{
  "n_head": 2,
  "init_std_qkv": 0.0276,
  "warmup_steps": 325,
  "schedule": "cos"
}
Each number is 128 + 24 x the weight over its row's rms, rounded and kept within 0 to 255. Layers, rows and columns count from 0. Numbers have three digits each. The size before them is the row's rms in percent of the matrix's.

# layer 2 MLP up, 512x128, rms 0.153, rows 118-224, columns 64-127
100:118079144154116135133123124089128139118091107093154155193110128081132117155156111159145090114133117141125152109104163140122101122140124137145163136130148113107169135150189169119169123110137142
113:110122154109102155119110120068113065165081142120153131107104106118120105120173131119146083111142116125104123113121134102084120150150076128140099154148106150157115138148159175156134142123093128
100:168151163101102123119127118141137122111154135110128166117170141103146153153139086169080135174168180092140141124130161157111112101112145118113134104107136181137141132144153111149112139116124151
098:129096153127109119114128118119188151145100105143114123113163114101108151160146116113080129185164156178117124078128136140144148142151108075095142109133093105113110138152147125166109124132150158
087:126109127109146125081119138141113180192119104099129142124145189103130166105106129090090086116135157128119150141128192116130138154103137152139146145121126108109145146113097119130130121106079179
101:111156117139135149117106122117147162125140107097128137161147121139129142125110098128123137148102150080125173104118109114089126148150126140115139141143140132079122145110124121089133153110179114
119:102132131129125120134119139141133130145092113148124102119166133064169109116138126127140092101135156163175126130161156142090153138165121072122099162113134124112112140120136111180102124136185098
087:120146150167153170097147097110145136116139118108144179125152130111113152154143144102134141130143129099094120115123170114130119087114122129129130129121131189083151137161123116125151112121182106
110:116127118101152140087123138129128112132092080159163111103116074111098118120136118083124130080147124142145201116116149120128120109173122114139145118125134149142152142113119169119117061075146141
104:118100090148131095101128154151130140112121137112119095141133159119138105171103081074126125168145148129158139122104142172139099131153161127160119129106118144148158122124156102170173160129152125
104:150139132128092144117128177119104124136094121101110107124140180162161156113122096083116115099127096122161162140116118116098145112143191137129145104097081126093118137174109110154127134080201149
110:110126105098151120130115122088171163126083133094112151100130164165154147145169097096134161121118161128123106134153144083150103126120135110142130112127122154151102138124147168115100133139097116
119:095113100145143109139144115122128141149103147110114126137103106082179143104130116104088125143156160136152129099143196118133139129088130105136187159145071104114118160134160121176136154133098123
106:180106145171131117110104119131097170148148098122133161118162109140132136127157038089107129175106156151101128135099110129116095155128142113124130119130118128104133132100135171088170081093155124
102:106174083108171136137120156090166117134126091102170106134119100135127103126129128128113109144117111137150149105122144127139155135125108125152134132135076106113137121191132109117136092141175176
087:151142068138137120097074092122111116124157127138127142136120125107132111118131138120148139111118120133135120137111149116159133166125172143121135114081114142074153126125118135140156110133125126
084:166131100144144124074110120096105116134114150108122133158102145152145182153141134145084111110141132137135158123127133116145092148114128087134139107099126136131155165101130113119143074127099141
090:119079121125157132092129161150167114142113149088103145152154108131123150140142125107143155127142140091131125099124140115157143138153121133122092135113087122127122131169115117138154145119190124
104:113109121105125153110137150137113142157127134119148127111150099058101165119177121094134094087163157152131136175182149145120129135177121110133118117093076097149128151137113148156092067124119114
091:213119095179095108138127115150111134146101143164155150174133143121131164142122143117117115152139097140134148139108161129130072132127148133118099105113080148121139140128134080113120137109143171
108:145074096143093081132102132156127125117089143116114109171161141082114113101121085112089082156115115171123116117126132152103108129103095143120153113133136154087120130155165116162130112134145132
102:132166130120068107155117078138159127131133106104129135133100111122143128154162147128140123118113115143115150112098176147133103149122153126132077119158173153137101131129217106137160151128143127
099:101136147142140127141092158111136145122097103164159139135132096117134135138124116078125110114121149111117178142125130130104134148140129122112087144155142133106131137138143148104140114088102129
125:134134120118120150136139072131143145136093141109129121202124150155162160151128092102101143127109151124101202105135148116090123143163121124120102113100103156154142158148092130136126117103115175
101:124126086125151144086119138125134133185142125119131132131162134078089095124168125090120128080175101152147149144150132135153118142149110142173121088136136072107175159119111105158109114106140089
081:153080114156126159110079137113167123128097133118135134108107120141150143157114143107134126134138166134110132107150161179130114160122135138125100090138111091177143132132145152178203105127127154
101:131115135138134162125079105124145113192117100146150117106133184098162184111143151091097126134120143137112100096097120149169147097145153128177097143092108108121098119142141160091151112123146126
090:151084090097130132109124144130103144152120140105124150130129085092173133127138127087124149119124156139147160108130103119114109153134110098140133139092091142154139123100101159121115084100142107
105:105094138053095106122116126149101119123135127109136123131108151098138108146128071150124132118117133087126133117155196180118142137151142117141110136109095130143172118107139152166126141131129103
123:128110096174095175110135101115117140202092091105129097171118109123142137157151132154112160140092151140096142098140179169118133095128129099137148136152150140073162132152112114156129139116129165
096:135137144142153131105097114108142130154112141109122113111112169134133149178109151100158100122170109142158146106123163163096072148139109115134102116091148114087106151129132113116181090126111125
083:144106118142158117111111146097157123163117139098109157101140158106129132120130143147148141136151141097098119130122128161142120134096119146134145102123117120150160151147132161129162108113136127
082:140122126151088142115120095126089102126094120131120159121136151116150128127118109160060111097149145136128188175148160142121104132140155141142142132129116147111186132149153162129152063120133176
119:179110119097130124152117154125130130148131117097133144160157115100118162108148140136119113120139178118108148122095109126075115137127159124139149079078150198147112130150122181144116134135151085
108:161144147140133161119096114121146133095118123113113104103122150152137145130134116149087142144122111113096194086150160164128062104100134145164105147117148132087153145158131116089105152120099162
087:193134132141070112099106071111147118148124127136121152121137178163122166162123147111151142125134112076149170102138129165114105165121158123134115167103134116144127155165139108140158090095149109
109:113149123156133123129118103098106160136122112151157130160099177142155116151165133141102156155107147106110136119144112140131112107131101145139135188141112156093141150098104120120107137104113165
090:072144129127172106125130134063131121144138112134114148116171099080126113121153120134145139142125139098129128112129098141108105129122106135116153123143137126107135152122152173114134128136117108
076:204125134124153166145139110112130101139089134149137121150128166135120192186136102143137082107173114148108169105134138112098099156164137076116144133131136110131138138109156107105118099097122162
105:128143137139104078141126102136134137121135120177146168125147100108171154118148144132131155104125140153141141138092109145090148156123149078098136099080086097123146135146137138131136110076092153
086:107153118157111121083107117107147151165139141127096186123174159124141135128102128132124142121172139132133108082085104121130109147145127148143157117131143168112114133100102161152194117109133144
104:146107118143130150148112084112156100137090097165128129118110131100183141085148158151137135089122107131155130176140111138127129136107145113151098121085108154153160146107118093115168096130159160
088:131132075117147173120108143151160123117085079114123160124108088108125121130152125141095157115188147082109170141108164110155136137150149159156100157167111106130166112157125136117139105098193116
111:132153130128122180148118112106122119163114120171145136158129162130162136120151099130153118140170108114149149113081158092111073097134127122119105135124131151131123150166118141144106113075114151
094:163145139087111157077112112099146109135111113097190138138145133109096121111097164132137129171121152065149113130086158101136125155126115115131149129147108135132114163154124149121104135118141189
099:117164112148064122130150119078134142100117102115125118126148143125122105141159130139139179137129137066099100127103165122095096119146148139118135167156115138110136134119166188107181148114117119
092:105138142144098109117107133101110083116116120152101127117121127120177151145133133168076124108145152142111154106143153104147074159136120111102164128097105145146161138166156136104140069147086132
131:124079103100096113135076127093145105123111136091143136151202134091125113124129113124124120137151168122104144119171133181071150167142131144112105133098112158133097143139109176161175125112154113
096:112135155122105114124120121070117129154147094116209111121157170103129136151104157146128146162148108090107113133151151118129115160147144128147128127123064141107094156115121126176118149119151133
099:125159125141086132107136123120103078132124067115139166167173135122107103109126135122135120122091119118134120149094172139144086114134167127098134115115123113126175134156161121141127136100140100
088:178112163142099118129112089111172141138137133156106170107131166126126151168129137081120116128119156117154131107106150156137124132113110118151126137105148104122111133173148111162165094104156111
079:106130127164131121133153114110155071141113118118097179140114143074122105135120118124130155126147111129111198108105118130109113177109113122177152113128132148077141128152139157103148112122105158
126:126075098135088118117107133093117124153134118118155149133150134116126153151161121138112070135123134155115148128118129160108109106112183115105094125142139093117159133110117113178118127116120179
087:140125099124152127110099130134140142126149136121146093118114147126172091167139109136171144136140092113135147129082149124142078106117161103123131168084145141096136157139141149168106126119115118
092:168106149096159173098126105109138133153104124168142144110110135120124129143120128143152108075144133148143128119141125107137101087165135059126144061132141138153144172134150086122147111132145132
092:117143143116169118134123123118138158122082100120123122144134109124125147183101140164113107096099121100127150135139089117139161101131126139116162118132096123130122133138189070127171076108117117
103:136116073089131154107115130126099161137139160141133147128141090110159155109154139075115101160156161149158137107165118086137104150121136065182114107090131095153141163100108156112108084118083106
091:128108134116109117138123129139184154146072142125106136134128133120115134192121074153132117175115130146116128089115121164096103140190144107120122126090141162123122139116113132144107087083123149
098:117121122148137111124125085099102123130108108129117176137159162082124123161130144135131108157119124084120129121121132169116122160124119122165155145143106140121134149151160139119116137116141124
094:109109067100103152126103159124102092128142101167129143111124113116193131140145137134134076111141136145136126149159157136113118116178165068126134129102151123141134133128138156104114097132140094
095:147095114058114182119098099141126078125138120128155132132130109147156129156145102135138151101173134125152162150140105126098141139176167055127118141132108136123131148119126158151121083101170108
105:143092112128130141143161117125110151124124117139138167176150101118140148132188075117082085103100138153118150154125093130128112117151123112120159125141136122130125136133136097137112109141125112
088:126159133136109140124114132102126121114123102093183094149115149085095128131127139130113147142118104111151095118076183111096131119146084136127100111163112160104120153165137157140126159135154137
110:134134080104079176118117134121093129096136116135131152114156096127155168110157099125119184146128160138122145136184132148115105159153150124132088106133098136105103117163172097155129068115130161
106:138147138177123177115171128136125104178167073086135156108152119113126096121120116093137119137138153105105111142091111162139147107125157098107129133138104092114126126134162153172176114068144094
127:112118150108155138156149147107153136113142126147152121155103093162117137126170131080131136128107152082124101147115133128094154090143165127115136123104122170141159186150140162149161116089126150
099:120134162127116177136118135042146111120081112137161121128180154125170130123139111094135113134127120130090104164090131141092144134153118098123109148132106132119107147178154115138112102092142097
102:127142114140148121121130104106140133159148162124186105182125136115157179151164086154132064112115113147112125130136136148113096125183133097105106166127126101136171156107116135165113123128123141
087:199105146130169140075129093143088135169158164130139130131095128136106158149136113124099082152129124154128122116123135121126118111140125057154127091091172138113140154133134122159143104161114171
094:152137120099142125137109139113198155103166123090132115126125152146127174150137124147152136149183146113113115121103146117117126105127192111158090106118090122101125144111144169157156137132131101
105:149135095134115106102120111107175145153136174117121150095139158131168144158167148121063119133090131111156153093128122121122094155109129124141103124100147133126146151112128094152162120067129128
090:148106111142121129096123096131114111148141120157165141149186176133153133140120129101152163121144099129132136145105161152151056142107133089174095118079081132089105120180114089163085116138127146
119:134050084147128095144081138132151139116108142080108104132169128103123177140147111107118091145112156136142115098171140101103114160150142102158131129159085124112119147122185175151117128136150102
104:117124124146142096137131127114149120117114148118132113118173133129140105161138064082150137114130098141144150131154166160132064182132127103132149158113109137096129133147169161131110129116103150
112:127117124099117102125098100122121128158083096129130164154120109104141168166137115144119114114123117166083122089174165153112096123114113128108103153149139114145146129146124134155103138089144149
104:116128061129119099136140139116160172176168143142167159141153144121091154125165124117140076126093155160094136162131110131132110124188148125161145116134119098081157124141157107117152099133127137
094:133172137163141163089155145125125085132130094133142166117110097133099107158136096163112164145183146073129126108110147123164149146125140117096170133143091133124099149117131141150133129077139134
064:176119064125113116114131148110114066126144129149128105101100111115153133156165159127146130128143115121147140153124111143121143126117123086151154123119168102149162150102108128114145130132175134
101:155081148179073151144152139110134177095140101120154140146132142119141119148171122124118124124163126114163126152085152143098140150107122094095120111127163107116128132178155121160146121108136121
077:099105115128153121098135106135116065134084121121135116125130152131187118116123113122085101104124120108123137127144127129118098149121169116180137131123124117138160159124142129131151082104168134
099:144138172126091110163066102133134100116133108097133161132112119101147152127138110097178160160155097127128141128106130171092081105162113113102158125124139167117155120104140151183120120114088148
106:086100135107103133107122140143117128122103079131141141127106083118124120151156085105154138161132107133096117119114078204120077131147139084111148163109146193142104135108182161145161110096127148
091:185127136111142104128078123145141139148135127156157121134135158123148148138113099137106135129121123090107133057095120127129151123119135105127128166092141162105163125129169130166142160133175133
129:115122115127100162142138118088164130133091145107145151116137166146129104178192104086110133129131158138141123107124141159129090136118118109124136144127122148104153142112130174158116083106104108
078:119141104115145133137119133090109129157114135115113168127132136096089116161142134162161150132155100146143118098132108179098125101117110152151140122116112145159140146138131163094168154110145093
102:156160151118087123109158112116148121143141099113085111129160114136106137130106150109101111142160143120102118146101140151139075132164135115141156118110155114160128130141149154119116120147128091
107:123156133136098141120074140035166106122090148143159136117128168116155128112132152109140155113158131111110133130147099144133145150143124124141126135098096097117179145175138127135173127094154130
093:091125103139081129126144127102134142113149088155129171119185127111123115135155108133142158098118125097120116107117102140152117145129112086120154159149146107129126149112191145181114140142120080
108:140088081133115113138101089132158120147104146099126133123139154099141136086162052127126071101139113158107115109115126104155153148174097135179139146131142193142146137134160142107174098148160126
088:098110131131144101135109103125115123161134109129100155126142143075134129156109133135142136163125137054128137105113121159098114155113116143162147164146134143105149148136150122128115137130106102
094:108126145112168139113136142129110128165097142080120098114173116116145119164164125111113110179164164123136133105086148152112095141100124151117155115164093166161122145158099111129108140114147132
097:141160107140120134144116124121112090139147116071089142123123085133128125088144123097114153109097127105113134123091150135130055145157127135117149160157143131143152118096147164146178150101108159
102:140140102117129079144150118104145076106108173133091169105128135114144095159117116093146145121108119130134144118112136188134128120152178136122185152113145166109154143187148126098149150135144126
099:139110083171146156044116118136126118173100124152110123166132110146151127127142126145156144137126121162141151120137163135131149108104134095157134123086122109094131140103127099127129086130089167
087:089154158149145104106126137129141122122152110140202107137161105122118133108142120120148151142111127104128076109116133107161134099131130140113112127141073135127139148152168084144181125137110097
088:128127090086148147159104095118151101108117111120135120121127148123201155134183125130108135099176154119156136120090119116138147133166173133113155145117129129126119158118113127112101107139162097
095:120092142095144135067137070156155135159097135099146186120129145122123141150141119156142151130165121130110106140113141147123077107138135139156142161121140137126123129147134137157138137139141118
101:140154115153127120151166090139108127133124132157150128122152141133078157192179097073139107109114141156160143111111104157138101132147140103126091153115142183091104136142141105101124116080104149
106:093124119141127164106131134118126161145055113186177152131160138091156161109138133132088082141080115134099106097100128117149125140133090117136119153072136095141119132142135135101150100103113143
082:156138140106127135127139143127099103121145127144116114149150130096132110144184066142066108111139130108108114132140096109124152124125157060133167112101130109158126150119092102147120084118145145
075:108121079136083138082118136123127087115111125135127119093093107103149122118151152148146147091132147150147180168117160178110133153111119096141171130132150133152154158092135147131156126092162123
128:106136109130097180150133114073129094140124074104143116154161134138127157112152105066147113071125144095112124157110112122085134157165174124127113151160106125096118163161142135153129126084155089
116:150117137085094137131109137059137151144140121104107197128162120097143123165096119121090129135131169101134119101089153166112116135140129140108135160089132133123160135147099148139143146123146100
106:088128070125151089119144132139090128181103106113153123102123167110104121139149134092079114111147184127114141159148167150153141122138115120143108127114166131109147128117114157121156130134143118
105:138124123120145115097144112132111156172092122129124167139119160076126126114139130074132169088115128092133119162098164154111082120129163145140132116157097085081130142139131111175134122121155173
089:111098110142126127096123143142095167135148124127151109116115116129108136136137087095113102111123166167141149148129158147064146121112126102107134113096146103132156138104131171146161103117152154
091:099110084145155107116112152122177135135109083115124176187126133074125108090156112107148129129143111123095137143108127122136102162098100100178115112144091151089133124141160124137134099129125124
# layer 2 MLP down (transposed), 512x128, rms 0.142, rows 118-224, columns 64-127
105:125137101120155103164132116088119150123125096122144132165142146131142146095111113057104145128137115140137161125143126110110088102129138124102121125152140124138102177140158119116095129094144120
101:118150153126140144110128126110130158167161139136147159110153115151144170105143127129141145158124146111124127094129129125103121131147125160120156144072076140104111106148166077180120146130191088
096:098078118100139155174125164121137094140143163164133150142157136150150144154170108155101129113096105125101120116108132155126182119130102131133127156124122169152123076128108090151113070117104127
097:162099084186133122133147099202123150117099091155122130154123109139096148148124146093133093157110123145122129123135106131124126116117148151076105127134122129142155116108140139136131127108114113
094:132106125134150143119112192174173162129094134135114163099117122088112132100131131138149131108133133118134122161120125117121116104103113114140163104093127140155150118172093136127157125132100116
103:113150112137117160125123098130142109128114114109123103134124095164104118103117159107118142134150198128126128140141110154115105125138131150140123084073150115121138127140142143094132105131175123
117:127145120153136126142166151107121137124126128104086095146151139104134143095136163107153103103098117142134088111115161151150130110086128121102108139124109118162112120149122125097119128158124158
090:146174144168118127119116135142101136157152164170131106178123150117134122112122141100155130065118102108128112122167129135144136125152171131105143151117121139119150089134139110151139106114097118
109:113146156147148086096111165113103187128162150121139125149100131116119127112094149144151166187131131153129131085133152090150148100126116115058102112132129167133120138128099102098136155150151131
103:121130104143140145160138124137147132136086142139124068158094120143085099150112154123127121165068116179166138132093097176112156131102128178159141157191109123121133134136114102105130159136114122
106:137151137099116110111118175138173145113135119123086120079122158185132121148132129099132163149138094136147085173131133113122132132149069118164121082151099156120143112114137122138145147120134098
108:120098088142184115149141188167137129136093136095106128096112120153140113113150135104151133142166123125163150134119117104126149129116134157136088077115150125143099125130135128137154132132132124
112:101156098147147088143166129118100139131104117099123071129096120106138119119095116127114181139187132131137115177116148141134141106132159118132152130098085137190121130140137096129136117123115132
103:130066112098150151110160145127077155136091110085088158097148125142156103110138155102123158135129127202132120066117128133137113140143136131167111133127130130131117169135117138110116092160139124
097:134170103113134099123140140155125136168146111141116141110148129142118112129150141106096094131155076103149092148088086122107087159110131135143126140141116141138129084101162152108139164134147161
086:109124176124156112109179107178112117115137104107136113129106100165094146128132127148113144103151149168136104107138111146082147122113116160092130106128115131157113078142113159134098144161118139
092:113154172140146079128169112154169088049154133124123150141132104095133124153105121104109127137141131138143135130119147128150138139138121152103116108092196149118136121150130145073171126138091128
089:114145154123139112108150123169125121108160122145164105128121138146146147109146136113145121111106105138144163121162095124179101113125167153106115137078142118157119026148120107124100106115090118
102:130133137141122099139150150097130165141092152156112097129111135122146151137124112157137122144097103165135114140116148079154104092125135127157162138099100109148111148119115105106157156149129167
093:138120133101167108106127134131124108151060139123153127144122080103135099094155101106124088124154098117121135170144160149150137108114142148132120131130164146148098132114096169132120108108105099
107:140125188138136163107147148125131116165115103071123080112130107147116121158121162148150163152112151139096120144121078124135168153098182135085132126139134102144135107124130126119152107172117132
101:126161137118130093132160100162181150149166139116105119112102103158101123124143111134137089152127119136171135133177139110105165150136093155134165115122120139107127115142106128129122103125173116
107:178158137116134127146102123111134121117163136161113123086141111110068109154130102139133168153133122151090109113132112098163147130129130184176112142126114183136107145106125141093116105130157132
127:135102154139155118099170105115116140096093135135152107138171188167090172117117091111158107127148156122139145135158142150132140096090105122164109095131156074118128177147124119154107111093105132
098:113116133176112142116131117122100152110131164089111134115121110160157054126106146158158117127108118129173112096129099137150083134110112135119163132166144177129155114106124146113148130167110144
088:079132120126119092105140137118104128097190133115158123102136081124169095134122122091115154139127119147159096129127107127126129100136137147075161121171130135132106110129106126106100142141116104
097:083112132122179147125116133135117168141145110127096100109137110103141176140138114123145114142089113179155130098122098143147174095102124117131082121129133121120123117122113159120167144123153161
090:131155170115154090099169141125143128111143135110142148154092088190133143136132142156149107138093103151092096113125090105141152078118128171136099098163133124155120113151071110130118188151163109
103:136117159114145133119136100149109124116143134122114109140126085102155110198126129159140130087143094121120109153114077113089167131086099128140148123133122094161099142149161118108119134129137086
112:150107154120136162128122132086166125128125127156105134131112128106102111119114160082153147131115130144124097129106080113118151111127127186107128127154107127168104090102080154126126156153114097
096:125153141148153107154179122113146110125189131117123099153122087129125140140125162126103108147106121126065150126090132118119153086121146145118096115131117148130139123151129091118106168141148102
091:083128115130142117092160131107111117102148152116165106100150129161146120129134136059138123124149122132155080150166103128142120123113137120097135101137173120127100149115069127140101154116094132
085:084128167153155123127172140111165141105122161155159100104110151136130151157145093129150150140134107145125147107141134156136122101100173138141094157112141084144075153090121111120130190151129135
114:117113117129136171167151201119179112141125097162123119085104129163154114111173122146133157103129136129151144139157128131123131080157155153120126128108145085111149119091111140133131088139125135
109:124151113126129164106175172112142126112154153110132087149104132131146121133146170132134137147153125127146162117141124102159139112131135106123171099122124117085120160100096147136113111159138127
091:104167154146115114149126157137115147105152136136113136125115127116138091138120126157114124113156146114164144136144149147091109133150112153101142147100150109106117087064149128153153065112101143
106:116162143120130140124118121113139158116145126113151125145147090117115140126141108095166131113160148114109139131123144135125184120106143133100154106106164162089102150126125096103169127115130160
098:144117133130116151157147224075145169154134182100150094098161138133108137140140098120107105145115146111128132118114155126154145122140148129072143073120134134163105106140097103143111160115129157
086:092167120164137107141116193101127149139174151140135124139142111134144126076157098138088135138102125112087140140101092134084168109104153126094139145119124127125107102141138106137116136131110134
103:113133186153178141096144114148102143123130139105121109111120126147129114137120145125080129117133130151132104124116148131122081091106066156145158121140085174158112137154158132086150127101092080
090:094127131089100179104109166113121126112099136114091114108150159169157126121115135137109070118134099170130116140159065113152137139113140119155133101100123139162081138097129115143127161135102159
101:135130116130131154171133164123153156124135106188120138114147137111157173105121135108135129116146154119134124134115147122146115117129099093137103129138137069131152116156114146157178154124086152
089:131094143132149108148152135141103116159135133162149122124134143140119157133132148109109105167087102170174094114078102139169155104127180120099103123091143132185082097151105114121134159142114114
115:129106148131123115102173123082122131165087141122133104137102090089131128129155137119134169150126164145138157092120146075162062107108107129142095131150119129150129151091112121143097118130130153
099:123152106131106141162092132118119112170138137131139100134116118117109151135132119120107109142125163121143123109113134192128116107128131158089125143160147116163158057111154163093121124132135122
099:133127141107135118189122168112137098129103128129156112120113178120128099100157140116133135123108137131145132150147107129125125162131111174119145106108172122143164066099138161139179114097120170
096:116182160136142108140157110133157088042172104130139139130107094130154148148117131117148139119110153164158120147099129151147160101156115149062117129121159118124134101148124124118121156165109114
120:111105152124112139109082202106134121150134079129138102098154095107120120109138161145136157120132133100160131112158108135128159143120148170110128088136129117123127108100170107097166109152162126
092:150114144147120115160121142144096159121121161132166136128107134129114118139099066140126107188116128125168122092130141130117125122151110131097160149134157099158137090108152138130120109101091070
097:103108152109109127116114139114143115106140186136104124133131122160117150117157132161134128144111141117152124106129168114148146139097119185187116121085133102143128121139102084100113109168172103
093:107160108165130150124135135130154115091145127119095147121110128102147138163190118093142124156118101127134102152136124173153119106110128156096151134094178114158103122068097158112138081110105102
087:152090124116128166156137195108124136125110156093146082131152134138108110111135110116123105153111145122113138114104134095156137122140136115082116059145153159170139117130089133146098163124126160
108:092065115174121124141196131136078139141145128098123117114135103114129122146176126127150131090163120118150089146120101160109140115133106115120110119129153109120130119132124084129119116179134134
088:136103154108153119093155136134115107105150093118132164125128094126096150101103134129106171118138179149166139101138130132095112129111105180081123076118122141168135074108108134137104142147124133
095:128153133136160122198099160153131094131155179143132105159102126117122142138112130134118126115120116081123130157078126153081183153129121104073123150127128105065129085160148098139104113140137104
102:119114158116144146217124128157147140128137147118088125151126120120120124136082106124138118146103106131153147122113118126116137121155139081090114160118130121153121147111126139159119171122120172
103:155112155137140104106144134129100148095132118094157165166106112154115165162121153174130159132093105094121113125130129075140083096109116129138125097126127172129116135150151115111170125156109139
099:162202114133117128097153175140094151147114103100104144089141173130139108116117109148117072152129134097115118153138101116141152085129156133117139110109131117127133053134118131121121137133135119
108:103121121093093168172123165093164133174129167091134128111159146120063138133130129086127132118111119116140113101122141153152134153158112108119148057132147133110084124156097100101130154127135153
092:109125163139169117127108109148120157092137113097114124089097106122150108136112145148166167163135183161110108123115158088097133119118127163111101151123129105124128106105136159113122150154095155
102:158147175098091093106138129150095154071174131117095160125138157128125133101104116149127162127129132136135130134129104141078097126117126173093118129148151123105073124102113132120125122147123142
103:095110131133127135119148126111157098103129091120109110132158157144144098086134126131140105133165093137127134114122122171149150143103121102142124119097126146153124181149066104149125104147122131
088:135131148104113131161124108104095114143094170123154128148127119128121163144144100128136137111135105123148125118145118175165131140138127141089123099111152108137122058130137129118116144121123130
104:096112100140125146132119143128163116102171139177121130121177120136158128142136092144071163153118101137104121129156157125176142127125055132155105129141131103143138130117108084155108106131126139
105:110138135153184125123122131116159116158143172114112114098111122151149117120160111147177126144115107120151142093084140101152127083146117065160119121151105127095110112136103131140116126152127084
120:129137124137167151141156126138111139136141141127152106130109087148109134139140162099134115097135164139170129147044146082126178118091144156086107110162128145126122154135149120102122125165123117
104:146134117152149124154140107129104131170132175135131127150103142120142126104125110097129129124152130142098109139133138140110130126126100164086117100114176121146142078138119137097100111113119095
100:119188135130150142175134197125116103137126132159093105109138100126132126097108126144144129123119136127106121149093127145118170108116146166126139120124095136119123092167119094135078158120139090
089:106108140119108102111161126088099140075136127094165096148140128121109154116130133098126158108079145099135112111102127083126163113118135131082155157109137137086144142159146136100112147163113157
094:128098159097129114180125115144114129110101127131138114175102160145152152100135102134133079155100118094170161118158142151084143105152119128130120138133129113132142113127125152150146122103144132
103:114147137140153125108152134129128157086118180113112124094120147079170117137138155102126085161157058123158136135136097103130126155110138141117140135087138145178139137064119143157134087126117100
089:107165156120121181103113173161136107110134110122125110157142101141107133125099142160120153147145090097157137124145129126088161151155098115098114107167136101113128067082113165119139129131155122
115:140146165147129114129110173088140106156150126112145126115105119150133181092061122150113157164130179135179180159154104125120172135102109163136111107127127110101127124133168092121132110123086140
109:141120148092158128116143156117097121109133158129131135141140099182115150151125146094129132130055122126160082112142109166140148102120094121125152122148175144160089196126118138080120086166126097
114:157122132102124130138126176106133159110140125137146138149141117097111146093112142137192109119115129174087135126102089147124168093080154141105124099124146121141109101124108145102134139164169110
105:138137149156109145137136144119143141130173169096108117121134137125131122116123129110153173148124153143127134120126174121096168134143146099097097103108163152153136124138092118116129172134140181
096:108105114134147111155116139139126127190119101152096131131163144128155180110122132164118135149129122120161120075090133119167121116118166144110174137145064108128110096133120139154089122129133156
074:162143158155135119151131115164149147120124131154081143142158115133084118135110128128144112148109122146096108153091107154114131146129105137155119116143161123132136035159140150139131129141104124
100:102131078141158136162107151106135141142134140126135131080154124122186105193128135135115102145162109164139135110096118154154112147179151118149121137114120162112115074106113123126147143157095125
079:150094128138148115149120160166153155140122127145126167140085166151151124100125118140147108135105123091109116109118121188127149110124166183117136097112120118134111086160160108200119127145142120
101:089106152139155157133137169163145122125098107145110134142136112146150129082144146152172124125120118121179139154152134047102154096119070151130171118139122142137087107191105110103115112130152120
103:160116167140159165159110134114125108107090170112109126149083148155150166084082138086160136140162108090174151130132146087127134113096118148138121155112101152097153121130102134116087133151182153
094:133125114111164151110124133163105134143107120138106159114161096131103133152143106118141121117115153137183121114143109120112120135127095122085150094123164129118051053093139168121090122092147116
125:100149171111146146110133154113080137114156102131152130118097077123144105152137092146145123140150084127138144150112114103119145087141140126099156163158146154138148163089133147151154129144106126
087:126124133116113152123141157091127129103155164107184088124133132158143149159133121081089094113141125122138109148148136135152134131132165125085146074118150120151105109111081101142102163122119138
103:130150131142115110110159111146138104087113111133105086087154149103104119160167157108097179090119148136125113124143120095101053139127110138115147147108191133139112108117099120137141142130133100
105:110148081136141142149134175099138118090097133111157123063119134148125126146128143094129141127166124164118103167120092122115114125144107117093155075106158110151137126131091146124122135068093151
096:152132127140099154152139180109135140145145203096135108144142128123128150156084120112114086122105122090134119126124129130127138155141123139069148056112153160132128109128093110100103120127126158
105:142137154133116083109132145108134122168116172099159126110146129105123126101118175151137109085128124151126130147115122065141164140104104173149153087126140164123108115100086099152151133114140099
102:130110136125098127166126217063156144174136145092139113094164134115096127141146103102120124159116138102133111116123166173173135134134124132102134056140134142140090118153109099126125148119135153
098:132157059134109102099109129141147157118141142101100083135094086142148081099123141152125162124092148132099121136146117129171138129097149154131139137133160088149147078127128121119123130116102114
095:117105170128164120126162134149134107137100148146127103076119095173134175129142150118103113097063135162165108150141087065145151132130069146142111120122139130160107154162108100144114152121109146
102:147144129098174082127122148099119115121107173128130133116137103157127114126119096075133142148101137198140161129184126144092172151142186146146143119143173129118129136125120128145105150120130140
095:091081147146156095105127119127088118116122108129162107146131096139109117140111120104126116108137133100131118151147109143118134140094081173101128134165115163172111118156121102095086148178154112
092:155132140116148137167140115126065126154115166132109138143145163147133113105105106161106134118145131160123149155140165149103107127138120138060121134105156114145124031148096157148086141093129141
093:102168152112128125187133156114099101077115145148130126087088097139139100104155157161159141117140132143147100145141121132088140162104107134137126115084126138149143115096087142125114126135156141
092:123136101165128111135131203183101140157155121144115119153119137141123154085122121118149101107067119157159129155147157123125184132110143149095127093116124080146159084155069107143103058135132114
107:120138153135112113103115111106130112128117114129105145140118122151122136098117140129138210106087082152122120130142124145157142131111166129154089152093112117148109153153058161099123145121172122
102:125159149131120152137132134126130139125071080174145171118147123095172155165120103151164179139128114144134106144089164102134100066105131137122134087156098093148149147168098159080154095108148143
087:138128130161143138166112152118132132112103179162070131134117160135101144094101162129178183120169122123116133100170133144136135137130121119125102164169149120121115143120093129121137135153146110
082:136120180126122134154128172160123144112114166155146110155113143149126094124137116138203145126133131128107136130110100110111168123137142130146143111133135114130122081127152114150129131134126116
115:121170109126129101127162116156126176159170139097120150114128133137167082075154115123123166129123061134147104148098122097150067118122157161151142131139109126105159121086147170151114092169091115
109:091144147109104120112118172133121137124077152142139126118162112096107088099137139143101113129119130134134122122162116153150144119123121180101152075112145123118107124108114134118150110128165142
101:091118152127138094138150162120147098136103176149091130130136138133158152110158101129127146110111117148151129138122103108133157107145094170180109130117107167156127085124081117100177145147116097
099:099114110161169096165145144146103109129082090159132132144137076135118118107131152085150182096136142183137108122107152118096143140091125104105119151092131114131109131148097153129090080150152113
091:148106171134169129125144144152162095175122141159110166139110162100105115120101168150122154133119139142130120118085163110142142136142143129150080134136116147097122127144116145117110118171162114
094:144094149141122167152102152113152160125120172094165088131153132156110144103132099089126110142147142101131096143116123140140154138157131131077143093130151166169133143114103122095120151126147165